config = dict(
    activation='tanh_gelu',
    norm_place='pre',
    attn_scale=0.125,
    bias='all',
    parallel_block=False,
    init='normal',
    lr_head=0.0282,
    grad_clip=1.0,
    warmup_steps=200,
)
Each number is 500 + 40 x the weight over its row's rms, rounded and kept within 0 to 999. Layers, rows and columns count from 0. Numbers have three digits each. The size before them is the row's rms in percent of the matrix's.

# layer 4 attention value, 256x256, rms 0.2, rows 205-255, columns 0-31
104:458421416507418573549476524514511499591499547505416552509500447481453511503536533512479516466505
108:413588511550501508521491555456547555516532544482500554448485463511430500525455545413430520548465
118:503552452551537538481468505531491393550514452501469506531459551480464541459478578523464505492559
114:498536500479569504537472540520459507514516486481546502497419545466551597495508590511565575477557
117:496553535520487455536564502435486534411557521474518522528518476433512422472531562494397399469548
111:525572456524468473459539431541446542528539487492499520558482470513514458454536565552559470529497
129:485486531492510489503519536439513473489483546479508509505513495485532527471521473484494472502483
120:518433532516537537457456514533546528495436524537586474501507472445616536518479499497527519550438
126:579535559506527489527522526444515489477555583479456421479495536480526496454489551453513572523479
119:472475584537512406498534509505541563541482496439559529567466523550561461524500514463471483486500
122:446595438453487494458549484484462528459551515459508541533467444533523431577444500504520497459598
123:528516510494591457484410447477427454536474544518492445514545589470506552554494568475496525465526
112:552551484478564451499561469497517507523449499519496467482579575443511570486570530510502498482485
113:540495562530482509581514482522480493519578544517537435560477541546499533492507582531478494513488
116:578549482485537496499443516568442447446513550463528457503500539447480459417541407480563452572560
117:541562530496391455541469451539482555512457471513487454480530568491486431478512441483518483514453
103:553500476530487512535464497492536474564535491518488495520519408560403556498496423532576512450451
122:514467473458472503567545494535465480442470444528466491499525583425527547498476551510569537501537
109:464539458505475564560483498479440492473512469431452545521484497491452501550560453477501473467592
116:491503553512478542576509471488497518443481509445496507512499476524476512459527475500472439444475
110:544572508504512480491414536493461486550456469515499466550513486516525461510505445515600478488446
110:510527548503523469525499497465470495537534490529500524528504541516580493511480494505510576496568
121:545516477451483523485400508524492481535449490542549510527500452503499484527556494520547542539483
118:490441467469453563557454490498547500510567464456511508463502584536499512472449458511484427551436
114:509576523506557545471434504507469563500502507506475477441567571446519423511494505498612493552460
113:487449515432502503477501478437481582499431478525524501505544518419488529507540572437501559544485
104:435498486486568486361564471581549537491510507445461501546513475509522459528462505472505512421587
111:550490534540528433481396485530511521517467534500585448622530625472515512423446466539522511516461
112:442454512512532499404471501432537498471475438383503535426408511542531490496463529521472511464514
108:476565517527469518517473517478453466569493456477503537471485458477535486432491457479453472569493
112:500463468499439499532487542443472570492443504504541425512422508452521506460469580513535475507469
108:523507538498600476456501517456429490481475485518471480557444548424477465534506515449485487519467
102:529466507446474515545527529426479546508515495488546482563517503444530416544489441505467511504597
110:533466548491430488508528508514520470475451492583542480468562503583501514446529463533506486448477
116:488480442512521547563472526543571480427507436539429544488441482472523499450533583484517485521479
112:517546567476553525528434479484431516500496506497490541510499602510506440510554527484448461478500
118:457498478526572478520531519497460481532507536519547442533538484530500486513512501529452463559514
114:524458457485422552518476494521523546485542502489450567563513461493434482549501497531495521440522
113:566478656512573420560470483497459496440459496514469485511490511506497568581526438529551478544515
117:543513534529608529487474440504474494545505485518513476460569454467436558598517479487501450515474
117:579555481457530405550462519465607565505466529486533493527425449458464430496520488421502503540490
112:497489552504491499444517474479506547483510586533495519440521543525471525515498428527511561538445
109:441483513491489474582463435475541564530502460468486548533535570477497473490476528483447556502566
112:528465556474467545501498489472521544556482467454479485512486472509471529449566489395434376492522
117:515515511559613496493447465540382496509453561468526557460480502531472527462496547527543465610496
123:462492554562499454509500531511514460506526580440531460436500543462527562471451523471468528607469
133:546473484486540490466479473428512527537431512505507513541575558545479452521507508502488482470442
121:538483456545436536481551469464553505501444530466534441515498558482497515510446492528588530529470
123:506538450471492516425528530442522524548486476466450575459532465425454510444540541416502529485547
110:496504544505513529511502474508551443454476486513432483486535480576476517466472450438414547491502
117:518530552442556487538461428499470480497508493569472450465493548524482499499531545524471512469509
# layer 4 attention output (transposed), 256x256, rms 0.179, rows 205-255, columns 0-31
101:490459511490557494458560492451502596498479588492489545509491509447548467537496496518454488472493
102:529497506449503464449522519506480540560488548548464492488489461450412492428566479533524527522495
107:561550551503491479509555585544453459545457516517497548514512443544565480496449434557511448490504
107:513537575489443538472449481478458520566523545491459483453545532558479454465539451514486535465480
103:487466519523490467455442541460449499504490508504496470569504474559469509500508444516596502531483
104:490519549459559501455512530550441485501576544491536535466544499506574492555567480433430534494536
113:488504481494497452527460536521486419543557452497459434526497504423506511509590468531459548564497
111:551499528411509435512432516510480519445441496484465550495569578503516606434572511536456421496501
111:460490578497502482471510523525474553545466432463494508504484494451510518568504419455530503540459
107:588555437450471537546526516504529533467573471459502432507534493564443493535485436498529502548494
108:529456551458516485479437560480559529549444435475522533486458511453489457493525490530546481511483
113:556480471488432518466494514594482536442474420480497463460538537440391540521471511511495508501486
105:535522547500543614499538501534519550489512469433547499456459523505479538523488473531502483566482
103:519549447550481546447468525565510472515514495497452542569486430517538514465417451509475485499454
113:497450524477509515484568459539479563468544453566415484489443460580469576498399433508453433485504
107:495477452518493466422525477581486535447465539410464473521529576508479473509413466542444445536497
104:492554436486486484478544409428506514501485567490481438563462512487538542529513447428426530437455
111:409515506537457474463487486450488476506549505474543486544580533503521473559534510529491414522494
104:532431439510433476512508489431511454535477481484549460550439515470465469574494511529502505523499
106:438466487540478541522495435446458502442512473510520471458537497480455539510501546461540614530425
102:483472486472487475523442485470558462482514535460514519368480559465464426454481414509495553481521
100:489482489479548509548517568492554525546499490450508553490449521547547444540459511518485470488492
108:534399523454541490549496407502546560470474560515529498362558538493519569516467507499502450484579
106:512485526516551458464523461448529487535495435508507529510528469579497469505460495455539501484503
104:498523449438532432438513480536500452505488490497550547474534504542466499504460446475466435518540
103:498466500530420514439491427508486517545492433461511416543474565550514563499445510510466424490537
098:505488500505508560471512540491493476525488408488498511485558490486509425460511526512543395475510
102:497475474517572563499532466570535542457451410624458550475457511475497497485533484467476494503506
107:476475466472509492510600508503503533577429466485520560520458510533445511509498493476490415454494
104:540519453464594457495480496561462471444475450553522515485436461545519461536512520503502463476526
106:516460467525469403457474571554552476475503504481529494448502547512489431526461502474480508502528
101:496558486615454495556511539482483499588493463498587444503483432462470549483511456461537483521527
101:457464495558507473445483459525482432528530483505418606508509479490500495531428499542552504540434
103:464490474538523510488593525424544498462526529548491488544474410421572520514449489438476477552556
104:537522484490467421483520535538444574448549549559518493523596523482439498527448493528460536538476
103:501503528535550525483544458487473488552610482511467471543525441505474536603537506386538483495545
109:508481557463465524477504546496482434483566448519511443529528532561582525457450561478527508447492
100:543488435526467436445443443450535463518467506512541500509509511425550488530455492456549539524495
107:457486386454490531542474501504475552545515471493554527495514467512577486559440470532446462468475
104:541518461556453530576541538466508465446515458501406560544433499497570528527566461483460481439501
103:446452550522481480515590475477468489488480507493471444505556494553521507494465507546462460447516
108:553506457474536503507452479465436539571592487472512431431530441500519493441455497492507490469503
105:560503531491410538504491500544513492529540477505510540544523557532515517524520491502472483462485
104:490499514480465502547566597497504445440526503539508557462498436507464519503472481511498456506497
102:440507459400505474544508509509521581532503477553479514455538422459482615522565488484521453537470
105:477507542425507572560488531502482566483493456538436536520503457516477519508539455457467436470519
114:499545536493453561463484523512499412518514494450538519494609472517540518519476522487532462505537
113:496515539526527492452453546529494497511467490528564478483563448467482465526523510543525496506563
108:463545533566486523534555545515481496543497529530515485488542519522434453518560510497467406529511
101:488549425561499509520478497543531531508524505515531436463476484552553497530456585574515548505475
105:443515511520459528501506506452493514559452535551471545488443490441485499541476456511450427445473
# layer 4 MLP up, 1536x256, rms 0.202, rows 0-154, columns 0-31
096:476508452521527481566560452573440449466528504565552508572462437474545482553499538492555478485511
109:473474525501501444502472547503494446535467464456493504532428485469502442502547419486444535505467
108:476513467499493525419503529524460501574521429481504454523476508528513506446480494503470530541505
101:520474509489511441477532477486519489488492441574522487520507529504423435476518496502498476501510
086:440489440521507472460537483475499437474516610423503543460530557452511467478468513514486422451563
101:519547502516456560469528539559539453504482522486545550489527394483584449583461539506528486572499
092:431435591578527514425506525509511501458500531466491461539526548545433473487498568509500581439486
098:507496487467418459543476512489512545544601526502480533498517498489427511473534460468568486452536
074:494540505519536519476537528547520521616586436489491534477501568482517526593464521487504539516420
108:401574566386566472469537523567469482489526420490484510436485500529469533532514508528540509459471
097:527483543554536505486502499420551531493567408523573500483442458490483497514499490567512518510554
107:486504576421569489489534511510440472501531440518513461501521469554524525475457538541559476489478
100:450510506500525469549508498523483504478451420495591524534523520542495484498474441545490501533465
102:488480478523510460549552520477596440488447512520478506528550463525519472496451517474493451522452
109:581523563486461486468567474495565514496536463524513536536549518480488498526467555462526498432504
082:450509508616503533551486534527534520430540511447515536539547549461481454534516526474574496557483
090:423504494535494512488428491554552552511475454527508522583508494504541485536492498509457477549485
105:485533480532477551488506513543567541492482546538535530483478521568499559524532551481476506509490
101:495510506547432461457506496478481516495513551506436472522488535539504482529513512519489488550505
106:448517618461498542491445495438481482552519462487476506522513480606504470499469513543514497481497
113:501546508471403489485467495432570545501507559511493428472541519516471460562476500497441597475452
103:513458492525498503567524432459538494515489501549512477416511458482442537482454462421462524541459
094:472513555543545483481523461481482471574536524536518504506482507571467484479500406475461549564494
093:526523474510486553472469540490503530444574500524566460428529466475495529573559495528569546521540
130:446529518496490471508484562506552516487504578430477466520520467555474564462546521477477576564464
104:488545520465519525478502518517494514478498538480587508503508487474461472483437434559522496572491
093:516533485485457495522489536515557426500511463468548478545505476536450454536569425484560456516487
109:439546508533514506505529429496456457491508460424471533504486501495500451545513489503588474515444
088:556474506505517512487606533521483428547605468553422435473532403492592518492514480432523553506437
091:516509463461511538506431467541458525463577528451527476496468508544489505473406476509487440453511
111:510524513390580521496471510544509513501522508500458520453487542574552529479455519530490454516484
072:468470552453510491512558549496498556538482509470556508449506556461485402486516462567473520489433
102:466464526494464510493502536449443460499519506529529558552464432436475555580543445465557513510554
091:476461503464482466532443517467539432514517525494584449442460492522491467473485516437463467505573
098:494447461544547550523481473504511517575520441522462521519452469542533476543564472483444460559489
123:468458461390490472498530493463530493518523489608493486550522534463529441515529503464539521472562
100:556421490480506474463466495517516544538579421525524517484567493493448541509539458468489526538495
108:502492499475436489547569523565485490452442499506519491481501487435458553570509531534515451486551
079:458602487568504577480455519409510461453455485507546469520487507508520526512463460470477465457545
092:487480459563507479508461543489533496538500508479514499457546563516554503482408540448503523497470
098:543488549551531518563505612478443488510452521566499486487426461560453558478562466458518519466511
089:533483544479558510513538541468532547543520501465485437531513474438486492534535513461436522517495
095:510522464503507531419509536454497577418474467567492460533495466464547600523511464448578513493511
111:488494522522510451484543458584579515501433499468454511484559521568470516448512451497566516512509
087:507438473558546553537523503544444434534523510508565458492490534503532469550505526558438521526560
084:440442546447516508533473458488491501528497465500511445504447501518517566517486522508507483440572
088:521515434534529528488548509499472557473475505478527484518416516545572520482528458478578539488481
146:519465530486557467473454460492509472570537516503522553520542465536483426523527419538429482527537
092:596437560520530511440516480480463521499513471512557496437500495479482532456553498516483548477503
139:508474516543468498436502589507496526559486534510504473497473533488559524462477512508527501548527
116:527521492531516488467540484539482442474496494530548494430500536518442540489546514499516532497510
113:563555446483550504528487498517405473573464534513511591522450490530549505554506527517496563468441
084:537554457450388480502566511486462426522593454512447491472524560460517563470553516533460555471440
099:490510571481469506568523486470488460534462549550521478505435481456506471504450455498459512493567
103:478505524505491485513483465576450482455506461481477498522445553540478494517480520502504421573523
093:491464516541505404481524479495500489527562471412492422478502527549452562512506475497493546521468
097:437464549552491541499541551509494497503500560453525475492424463446465453566477497478451462468514
083:514481533436497451543483514442531566489489451562462447535533436566513492448527423448510446535513
115:512501510484477479480515537550533505512473467492556462525484491500437508484568452539514518500461
094:476456471563541638489624507477498579486402509539466578476528576552461490530506479481462530511484
086:561424489516597561493534492473492534445504555405508500480457487524443528504409502479451510514467
093:566480461470568487471577529500503581487498480510488547543451500552504480512469412469567487497505
084:518523442506620487490483553507506474487497424512563537509567533531518510546521449489504505547405
077:533508533505498509519550513446463510458491525616493433530468543569505465494497515518464574447499
079:462508546483479471605518436481504531478468510474470498445507486481478464494483521508455515492529
093:465532532516611524508487422504442432497531486529462545508504544504497526447486552524481530517502
103:475442485479479505478547401509522519522494504559525513452547481480477547455446578469512552524478
086:525475435477417462502544493488470479457502490553615540516520559508484534546526530513504494535492
075:449517558402495464486474432564453539549515501483480556536473418491504556560480486571542481456480
089:493518492503585550461522599568450506501496423511474517501465471452497543524488477464460482504465
113:514441530441499426443492533505534418503542489486434483513491488571548472514557524524557455502548
097:539566585465516530495514473478491489425494496518587527464484483502529512494569535438451616500471
090:508502520552498473488505518489389517501455469511521546458571529520515548572508459484453474528476
110:473498468563536603459422526541549496439505480440448534459557425548477555450462538495529520463490
098:461548561438543507531509515497481593480494509494524424461487419472542508486433459554583542514502
107:515489497573488560559535533546549494541493484529538525477519509478454506556511516467476506508465
079:547526493497488466464516544465525534492467438481554534485515532517378521487514495457508596488490
089:452534520455489479476477537519557489522462564529552480534499465476515478519505554525512481490550
088:516533467419499447513511547533586470479508570445486492418491492578488453471536527543561425418587
083:501485495454491538583499449419507538461485547486477523402540523441506411496488616507481449484531
091:549473492501519494475522481473542504574543536454486482494506466449510539535511515521480518461483
108:490526434471458538522489451483457497458511436570490515481484439430494548510417490522493517509485
093:434548530526479473451471503499464517480487494521482481545426532557509507448533557536484561512525
100:502519522508529542482489526553543508546470465522543507498552497523516517510454503470501434463582
117:553480464518467508534452480514508518553492537536481521523553525560556530449465494487455523431490
107:488567464544526479544527444470528490562528545542571480455513490472510564487522510554431523543508
080:509535465527476527425501451529457509575481505527508557526504542510502594446437513500492502603473
111:514475497515469460479511564472495547465469509532545510414416477524456495507505511488515545547523
096:535551479487461550586522587469535499522477514552486540484465470484486490489442513489465505518593
119:525538455489468486559484521506415542451564494470475524526468494530531497503444452512520489551501
103:494504445515487483547533465482466474544526532473477434432568530491435559503524485434468465515497
089:523492599449470471520520494457527419480514486512469477590437454532577513482510502502498495495496
093:508571547451536507523495513519571563488470486520537547427586538478428573520525596488508493436532
102:480562451506452404518429512538501521488518517501477479413486493458512484498505423503490466496450
095:472512515445522552555529480504426600555518549503451459496544514552466533524501449504414493466515
095:464533523534489537442540501547499535470521546508504474538475483473454571550514570504508464512529
096:496459475507486508558462477479467456481475554444552427512557472524548471531513459473517524447572
095:571546592534505445535552576536513498470506556528524473488420472446504513542568536504522550495436
105:503494503565521488588448516474506493496461438536487548536456597533511500556492457495466559543465
093:545517510489481522539511534470483473459540388505477470514535518477451467492491572487512536521488
082:524450529462523523489479558548523502512571517413563505536488505581501501520568516448525479464519
093:502530465597500591466474565576547514456413492547550451518460514486483494442513508472529512546575
091:508554595489525467463534525525452528525477563465598492594473454469529546523489548452515513493456
091:488546503462474488464493410506519452484457478571498518456478503432511518492515477519427503540496
088:438540540406522524504520497504532477493547500487559542489416399480477538482481571445489513442518
099:544575526431532442533516482535524504467580420584498501467535528551452487527489484521500524471528
091:461462573473437498493468492399443523482489592545485521489541445555498488459517541483512503514571
094:504459562551537509480500461503469510457476503566473482498453468490498459476502442487514585559527
104:479515489478514473427457509502556416461557484550512452510510578467519496464618480511476549515522
092:450543525559499482484463497500566459424506476509471515539545426483525444510510527503550517499533
111:521461514479461538576502518478497476456445455476450513516534487479480617506477534498509489506455
088:512542459530502554518485502475515472433486477439519518533501524484527456521548497473455492515498
085:492494499505500541529522514595541463500511451491565572488474492445487434474460496490550426476494
105:593545548390487508435513505517573543496558471526474483600550478512489598472625455492455526500555
085:518523484460478506523481536459497498489583533483460501481533450494499476440502483464526512460551
094:429502541510465488550453500473490488510498503461458458493475483500490493517560519467439475445506
107:502536522529506483478505493509480452480521427502433568564462509526460546565573472574475448511457
121:477505517511528552415468580511481542439480437496532456561516498588515504450482479485469467525530
089:476478481526596586497493477479532514475542428546485524447498524497476498458508504480391602450547
083:452562474471471510558562515484554449507509498560543462519478562480486466530566444465556502519476
102:514514529568554583528611493543476491486456478503568471492438495520410517534446440453464525529545
098:525545539419562504431507499521455551519489558510556479481541485542459432450605471537508528565522
118:464492489523490490474512494519571506491450512522479519475557447516444514505451532506459469541561
109:484526527472506537439484477476484472556530553576518462452533522569556482452535478537455454491483
089:485520491420447449544558521479427403515471435511541497524447529386515474528536519491504573532581
092:459525473565515478508490498533494496504476510479479484510443527508478566498521463518451601429506
121:515451468558475486483524474476619478532531477500488512479502506477511452573523487541502552529515
099:514530516421504526501510457535511528510520522516562535511542493526412484537567519433474489520464
107:515514505553527464469498527501499452470450493516528514542496507468446473562460525456535498508439
086:453510555485458550474483490488487485462448489526521533470572600483419465521506521482408494505500
079:462530429473423465504455458552447475460525419486431498401545492453483515431458499526487500500533
097:546516503462462532524530459514488466520540451515478393481533467551563470506547487529481448434513
087:517535470444562499501478524545533509480509503500523498530498475480542523512519448457447528448542
096:441428563434436515446494510448472527497522487503506478477491501515497507473520493521529552520500
115:468432467436515431528570486537512483484457457431550454457511513472484562479523484616522508509526
104:430506516496435546467581509511532513444490539458510501529400491506562449521455554513541461563475
103:427451528473483432512474532560492570507453490461545506465503513517468478519496519502514495510461
098:523504480483475504491429536496484480515528467519448572485534467562510482589572510470475515530479
096:421460454448516475515410465560521533474472440494481505511523491486505463444474537546506463524506
096:436554510583467553481527451480527501500421483515497557463464535419475561580476451455528446530481
088:539470536458488539495454512479524561470501436504471537462468492574461553508589427466517499503478
108:486472497447477525473474506516527510448496486546509545535485499489424530544458470493512540449524
108:528504508476492486507529527538515412482485469538456493549459468456556532504507475464470497484588
102:483427508529481502483481471539577456528506496563524449518477510469410447475476586442493530540522
099:526544505450513453433494545509527518470535476555412497578524490499506560491496535529543576491452
102:516447545459486455467512476454533553525526516462563457528531509533478416458567479533508452500517
099:496533512431436520477546539496476518506522435590463531476423547487492487445547574542491564443545
127:427482508481513452508558527546477545518517441529519484409474477457528486492498446475539493471518
130:461503511538518553492541454507504473474525436545538474459478515503478542581466541516502517461503
088:497478533580514529569526516457583503521545448556564514560549479454486441562582461501518529460516
139:544426527467500443468474457505515509475543593445495592450500543575464490456530445468532490464482
095:512514459506522589495560494471526495508539507530493502516467460531453485460478581510462519426451
111:524467568459530449481447472459519444510517482495493499523496503496493494486469481499560542455499
104:499464448488483506479479619509446538546514622457540558530480460476515580488469506423469468461526
085:544506537549542492500495496450462466499441472486557502473516482482454537538504591513533491494549
# layer 4 MLP down (transposed), 1536x256, rms 0.195, rows 0-153, columns 0-31
089:482543543546478439490485505563434538514396506458488457488478533513529444472496500458484530502537
142:468473532477513467453504552572537485547530424441524485542482494437522457480551475489456536511479
091:524526471532527540572476530491514526442493566422466577509543487582517471516437561522502467512498
105:509519567531497507502485501533580456512494545589532446497449381457475511505561486546563501525515
091:547502502535441502502492430451495539425507518416512391533480502535510571500524517434514532557476
100:493494567444519533465481475559439487500516501520454497499561564553505513475479543469508502516511
087:487558488478468505519468458488463527484532516581516549496430457417574541514495424525520494490513
103:467512539434531470487510540444512528575525458455539456519486512503421519469550510494484455516456
085:512553521429539566474528547513428558577510419487472486442538517436499483518463468453520536574431
106:541532564560472502471429510597449547555457464470484528526487528543551492459509476451466500463456
107:512536462547522539405478493504539468460516467552408463460465502548485496549534512527432530530502
109:549488448512486497529519499509449530519457489437486500538466550507530501593408534558527475521463
098:481496544516439500502473505533559516526450464505526523517477515456507513612564464470529430488530
097:508498479528561484518539531559494538482574487537551567490441526517545550482527484525497440502574
101:427509489482486418538474571600476462444456548467504567495478475487516582490480475509534487486436
084:496467525481433506500482452542498418548394513499553544494522521521515465521505437513508507455445
095:543499528481525497493515521522571458509487490529498494553401514523509432504514515426487507491572
099:560500547434568502486495471444478520463544424518459463417531513515515469462496441478567430462470
092:452479548476557518531473505496521475529474495466547506533506459551511440514527488505499506444550
090:514493408592466424472543540571520492454465567499529528494547519427456488510477550564482493533518
090:480456457507564461578505511479471500502525460494457596523437452499584530470535489484591411539504
096:430581442463423531516481560540468484480491493482524529566530501464505495542546558586513561433515
102:517567498463445479436486491422543506549532522592496551447563404463534505560559549507482496496520
089:494471505516471456440547434572491444525508530570489531582504506534534502491452481479484499440461
108:604494476541450504476513460452525538561472470490555473545442486490560476444509525544457435454587
093:492537520494514495502456485495493460566438500449462483492481484548535500492474499499474522480441
104:491470479506523514484456515389452497425461490477551434469537541505503509467478579561576509510497
094:523424522497521527532465529514520476505485491509481491449483478465476517492489498545427476497572
097:528466479463588429519516526493477420509501486509483485531538475519450504549510537480468478508505
103:458592474484500528538477500536484489525488495480527440502487540527518580470468503460538521490508
089:516513458604463515551518452439475503525507483535560524478526443455488496533530489463499529479510
090:478484537459521510549525599488504556523500509541522539538507577485495465527457478554451560513445
120:427475499590486508489494511424465503483499466548528457512446478497545493498489469436492511470607
098:508514464526501454525511523459504571469554517537525498499467559495477411474528504393510498516524
093:540518532501462466504477519539512479495456508522562468483607510475489485463436488545456460496536
117:507546533553486384482518533469458518498445537507565475453495489492514554501465515531465464581512
103:495529517604546503545518480504464510425525423467478487536463492528496473490438483526510511497495
113:489477552481488573467440481500520548571479539433427531507511485562433478511504582477455567477486
095:497559473467495491521498537454487452500449496508493506509502483428499522498457453507483526479539
086:523541482459493552486568497450497525454496586503512586517467472501519555426564472494469523453510
093:545533511488441529521584448539527537500549478490548545505511534490507471510486480550476477515520
093:455464554494425476540526488440446540475483470564488518481453479545482461496490568421518466531565
091:470502429461532529463484508545566422489517498521483463534461508561472495466547541558503486493515
089:494476446468442543502477535433429454495548500535535498543466438403509474582437552495437512498463
100:470484483496548571564546503500516438460511555554560508487502514491532497505488543559504531551530
096:501529499460566445488550524530499495507486537545477534574464478522524478466529455478504552550445
087:413466568520558436521476443483525509539506502498447525491517530509445540448477505471462501525549
118:595485528422515491530496503479518539499485492417497501523502487551521439466453477464446460535449
103:506430453500445495520520490391498503515571514469545497498460430528518499391526518530526509540516
109:453519509447520521544479404503511447452530482484486500519521472537427474489498519493493520418442
112:558498482490505471453479502552417468533596497598472469521549540577466561487579479467523493551469
094:473536605550446493533522543529638526488552466480490429458489475419545502469476482499509504531596
098:601557517485512504446573502519469462527545582546451533505514565534555609411501491528490481467467
102:498456451473470460516488555485488512491535516459470505504430548553446510485482481400478411398541
100:500549524483523445508491514507538495448505511553476530537521455508492491472462385541494591481439
091:528569454567501538507502504501522510481452478477528574527476503388550514470522527510556458519513
105:483513537420569567481538544493455520445511559487461572546495432493554426494447480479486521540468
090:501564519514508482436463426501517481523579460455548492543461531464483515542436566604491557557491
106:503468464572524500459403580493450467425496527565486523522494544439513514512529508495553469445479
108:503420443512516578462536502487447577508451556506536618495426521523544519537516521475436506508570
096:553499492491544529505510485501516514515521550476476470516487463527534485553488536508492499518500
105:477517433449497444540504483537572465547553558509534579457541522552530469439406539480517527452534
097:471512402491533450459456562520486490496547567595537553536554510523478447569493518478531425513401
087:522502496552515602487508449451487474482453445589534457491476553422556458529462533519467552499501
096:552513460540499455524531507458502554441468502378498525442531507530510460488495480553456503474561
093:511446485546450502414535495482547527518401561488508433528476465488538515539541484463512495585489
102:481450470457548498536458531574443573436591532502499522430470441487518426538490473575478480451432
101:457556479452551498518527532452523492485531537452532541483481522487501451476472513521531537516466
079:463481542548487551537502526519508477525463480492462548481556519469393504578543520477457436516535
089:521533582465451446491523487518526458515496540499517476493435445515462435469516523567518556435525
110:506433433529544575509510454522519516501515554500499493519555500535506540396524549542463447539458
115:595517565487559567471556454514507480420474445534593513463540475530542504503550543478505560479500
099:599484463455476500502510573511501536523485540521492532488508478580476458486456510530467498428502
108:532565530476444527504540488497506551518538614539525463495601578535513527536513431513450468619525
090:545483450513514584441452443488542471577549514526493542543519537544443479522478546478514421492519
095:446546512509433417446474546538476553464476520465450490486478559605485502392529450561489542517563
097:524531489471530489526438454564539566510484495471485530494514525493396450523544496536490543455474
099:438502517485446529539460520468496466531468494524514489546553406454502479493548484473583471488571
084:520471545522582569506487521478505484583461478507464498594513558457470525456502492429461600520446
081:422532516552472424500504518512491492577517508503444472480462464488569580536461468497570540460519
100:549576499417474441440492598514499463537540528486585527492540465596544533555529559439497483496456
105:459402595495522447557506559499555555547467562496557435481553524549574556456552439487509458518435
105:535511480484457397484456518550533552569500450571405448473471491469496494541460512505532478483510
106:494519485503469488445485546526503481525450494553465555431409463487487467504436521503517442547543
093:486529487471509474474585523464464475496477495488509486463485487450432526537484470531551509475489
104:515491494482514563478463484532490431489487485542532501533498549487410504505459520512485480576531
084:512454564520514509568515519503594512427469490549472493455502472520539408551520525498482478452471
096:549575503529568531512537458529465470462521456472508471505581491517428464489487504473484462497493
091:509547500539545542495532458569513506542513470550483461527578508544534579502571459459488519485363
114:484438492539510496581501528530439504538494511444517463432537457491500532504532445592533574558476
096:537465483480468479444461521506466441504496439409506527545424450530571494538496536527480478471415
103:498458582472478451512559472461535514448557507492500510528411490447556534483532453502546537533498
100:488570538498548526573471542506516505518445507472412476471497517473547534530485497534414449507505
092:503483485439490599526511449496511504544454463500547517567540513515489482448460598542449478423548
093:466503486519514444463492422516478503418491547495496566514486541480538453493520485514565513478479
102:481470548501530479501548457497528606524541466527457443468535487515459498451521510517449477541515
100:502491522476464490531457470444569475496467452469517486452494489459455554523467522539490506518436
107:548471596502516528419544470461584522536532564524509524463496446562504578477562474495500493481443
116:447526472541447520550389481451508494540460534552494487524451477535496531554525426532556539472474
092:522478509494490494482445562496550550562500496440449519545455530621546523454521486544492456499467
099:595517510437517457490504531517441522490564505422534528500490480548504511497548533486497504519567
086:533527547427461474492516506449416494523540485483443560463532494532525509474455432507478565436446
106:531546560447511477426548546466465501568473529448527479593503512550544574479505544486552502514463
077:560502555504507463509470584466445530475523458464513535522538500581456486496533614421533442435495
101:437564528470582483573422451505546549516527555489546551518518425514459481508476502451499499472479
091:410444507544489507481482501529510546459440546537480523562518496463541496457516507494474533526498
084:530471522550475510453505533596572500488474442501552461578580462521466488538458520478511434498537
108:481495523526526508486433484496453505486466529537522527550525497487548459516531502601511520483478
100:481460474526523431490498491468475512486524563489528486461541480506499479480455474496546421501500
091:522454502444531537538494453517493522504450508504536503500485526506524566533555469455531452543467
105:507542551405449462400525487539485471593519506488494549499459475516494514469517499502528518538521
097:507536487451482482530527498481501564425555489395528476585509515483499501419480456478435516446464
091:520492478456517490519528460515550486473585451478468539541491517549509570524493510513423500489556
101:537488495496503502509440465561465463536536493482489498448590437502481525571569380511491499426500
090:553525463514507533536547460533568544522534489447510511468508501526574489577458512549491457475478
097:491542528484521471470499440498513477422417508448507477564530597546510422478478524472544459467510
104:456414528467500507508569490495507538509531492386510460573526534464474539449497538497523448441534
096:437497504500487524544522443598552441521492522496497474480471490458528539545580442500511506479546
108:474492458551571530528459551510527495502506507524485537518505497536497483529572506514471546486509
084:440474526482508503521502491479483511518451557452546439540598522502485478513485449508465570397478
103:477464432553498474459458540485555500522537498449471507548471545502569531451456568452471474482457
111:492487509450520483468532458517435526497505545427436466474528530416478462478527478522455530514547
091:514524517479454489575468539497460525517516492441501453527432524470521503495518494527499454468462
101:451505516458490480443530469459492488454521421435475568499524554523431545495462559572467496431463
100:487501482496488489505523462477433479545538420447521512417517527419563458531562482410510524493486
096:399503454458504423428463496504534550475587514478494471504536488533577484521477526558496466460469
094:434522578494514477525451502492450532397470536482534498458422509510493561422518470448461488496504
108:520496372388492405502508560492537550482540517498493529490510490477448475478485485454523496511525
100:499420547460463508560519459506506580509474595447528410511483489526548588488529466512507422491453
099:499609531530512527482445385523476454479509489483455491504604544514469473545470507491511528552495
085:535439484527529557534531497402490495491449627488520551475484489484465506564500516479501492492518
098:539527430516537499483487456513517538480486524527534571542475536466469506460471471545459524436540
092:468482501517431511507532512477539488435484544478536510528541482488545466539590506510511462516445
104:465447407482408486488452451447544501546471461479460432441512512464565516502516488441506482497440
104:553527530498496548401469559526566532471563491538425513486519473462546493489550501489509480533460
106:493496524511514541444480549522488559544501489567449538452533485568498523502519489516471506493527
090:591538498476504497498510478501537463538511496517502473439528451438494473449499514586467508523517
109:419475436497545468446480546405465466478481484551492542479552543481582518495556554404498483497428
100:500538551584520553464499491441604485488583542529550458503521473506463531483515459424522520516532
102:539490497409493476502587525508489488494411489489462458551516458513559528488480530475475526493446
103:532513505490434584543435493441574504525529493478480557496532477514429476520493504491475505461498
088:466538538541575522521500489432533462570500547511536509435496511484543484490544509510492502540471
119:495503446556487449513525463457483454470589458508550457493474481530553481451549513486438423429551
106:501499464487513497466570601523469479482563563487531490489511480457441561468522403504475490517526
113:550521477462429483504465556495568512435514436558446488563492501558457453480551522502544471531501
109:519589432478525479515500591531443518560430495498515491460482487562529529473491499510442534462457
097:606482501507456558520486481466557524489519471419502438551548506543466569486546553477476471474451
118:513512479536477482448419458513466479462545539421429506566530513527467446467512502511485495514403
137:523450488530531512496472394496568497506504466560496425446505547556474501554479519546509471443512
082:528500493537526448505506479520495526571501461439478561479499542569505570475528491473464510503534
129:521526491525487443532544529574485512452464499500515481431435476562506542464615430516494521523501
107:582537488519418551539494487491513498520437430544484500534555517458491474444480580577569534505490
088:445495439513483583540534588502504558494527509499470527494514522535479549498505511503424485549497
092:492567483521520511544499368480551514439504444538489457474541544530497433480530500541521555550527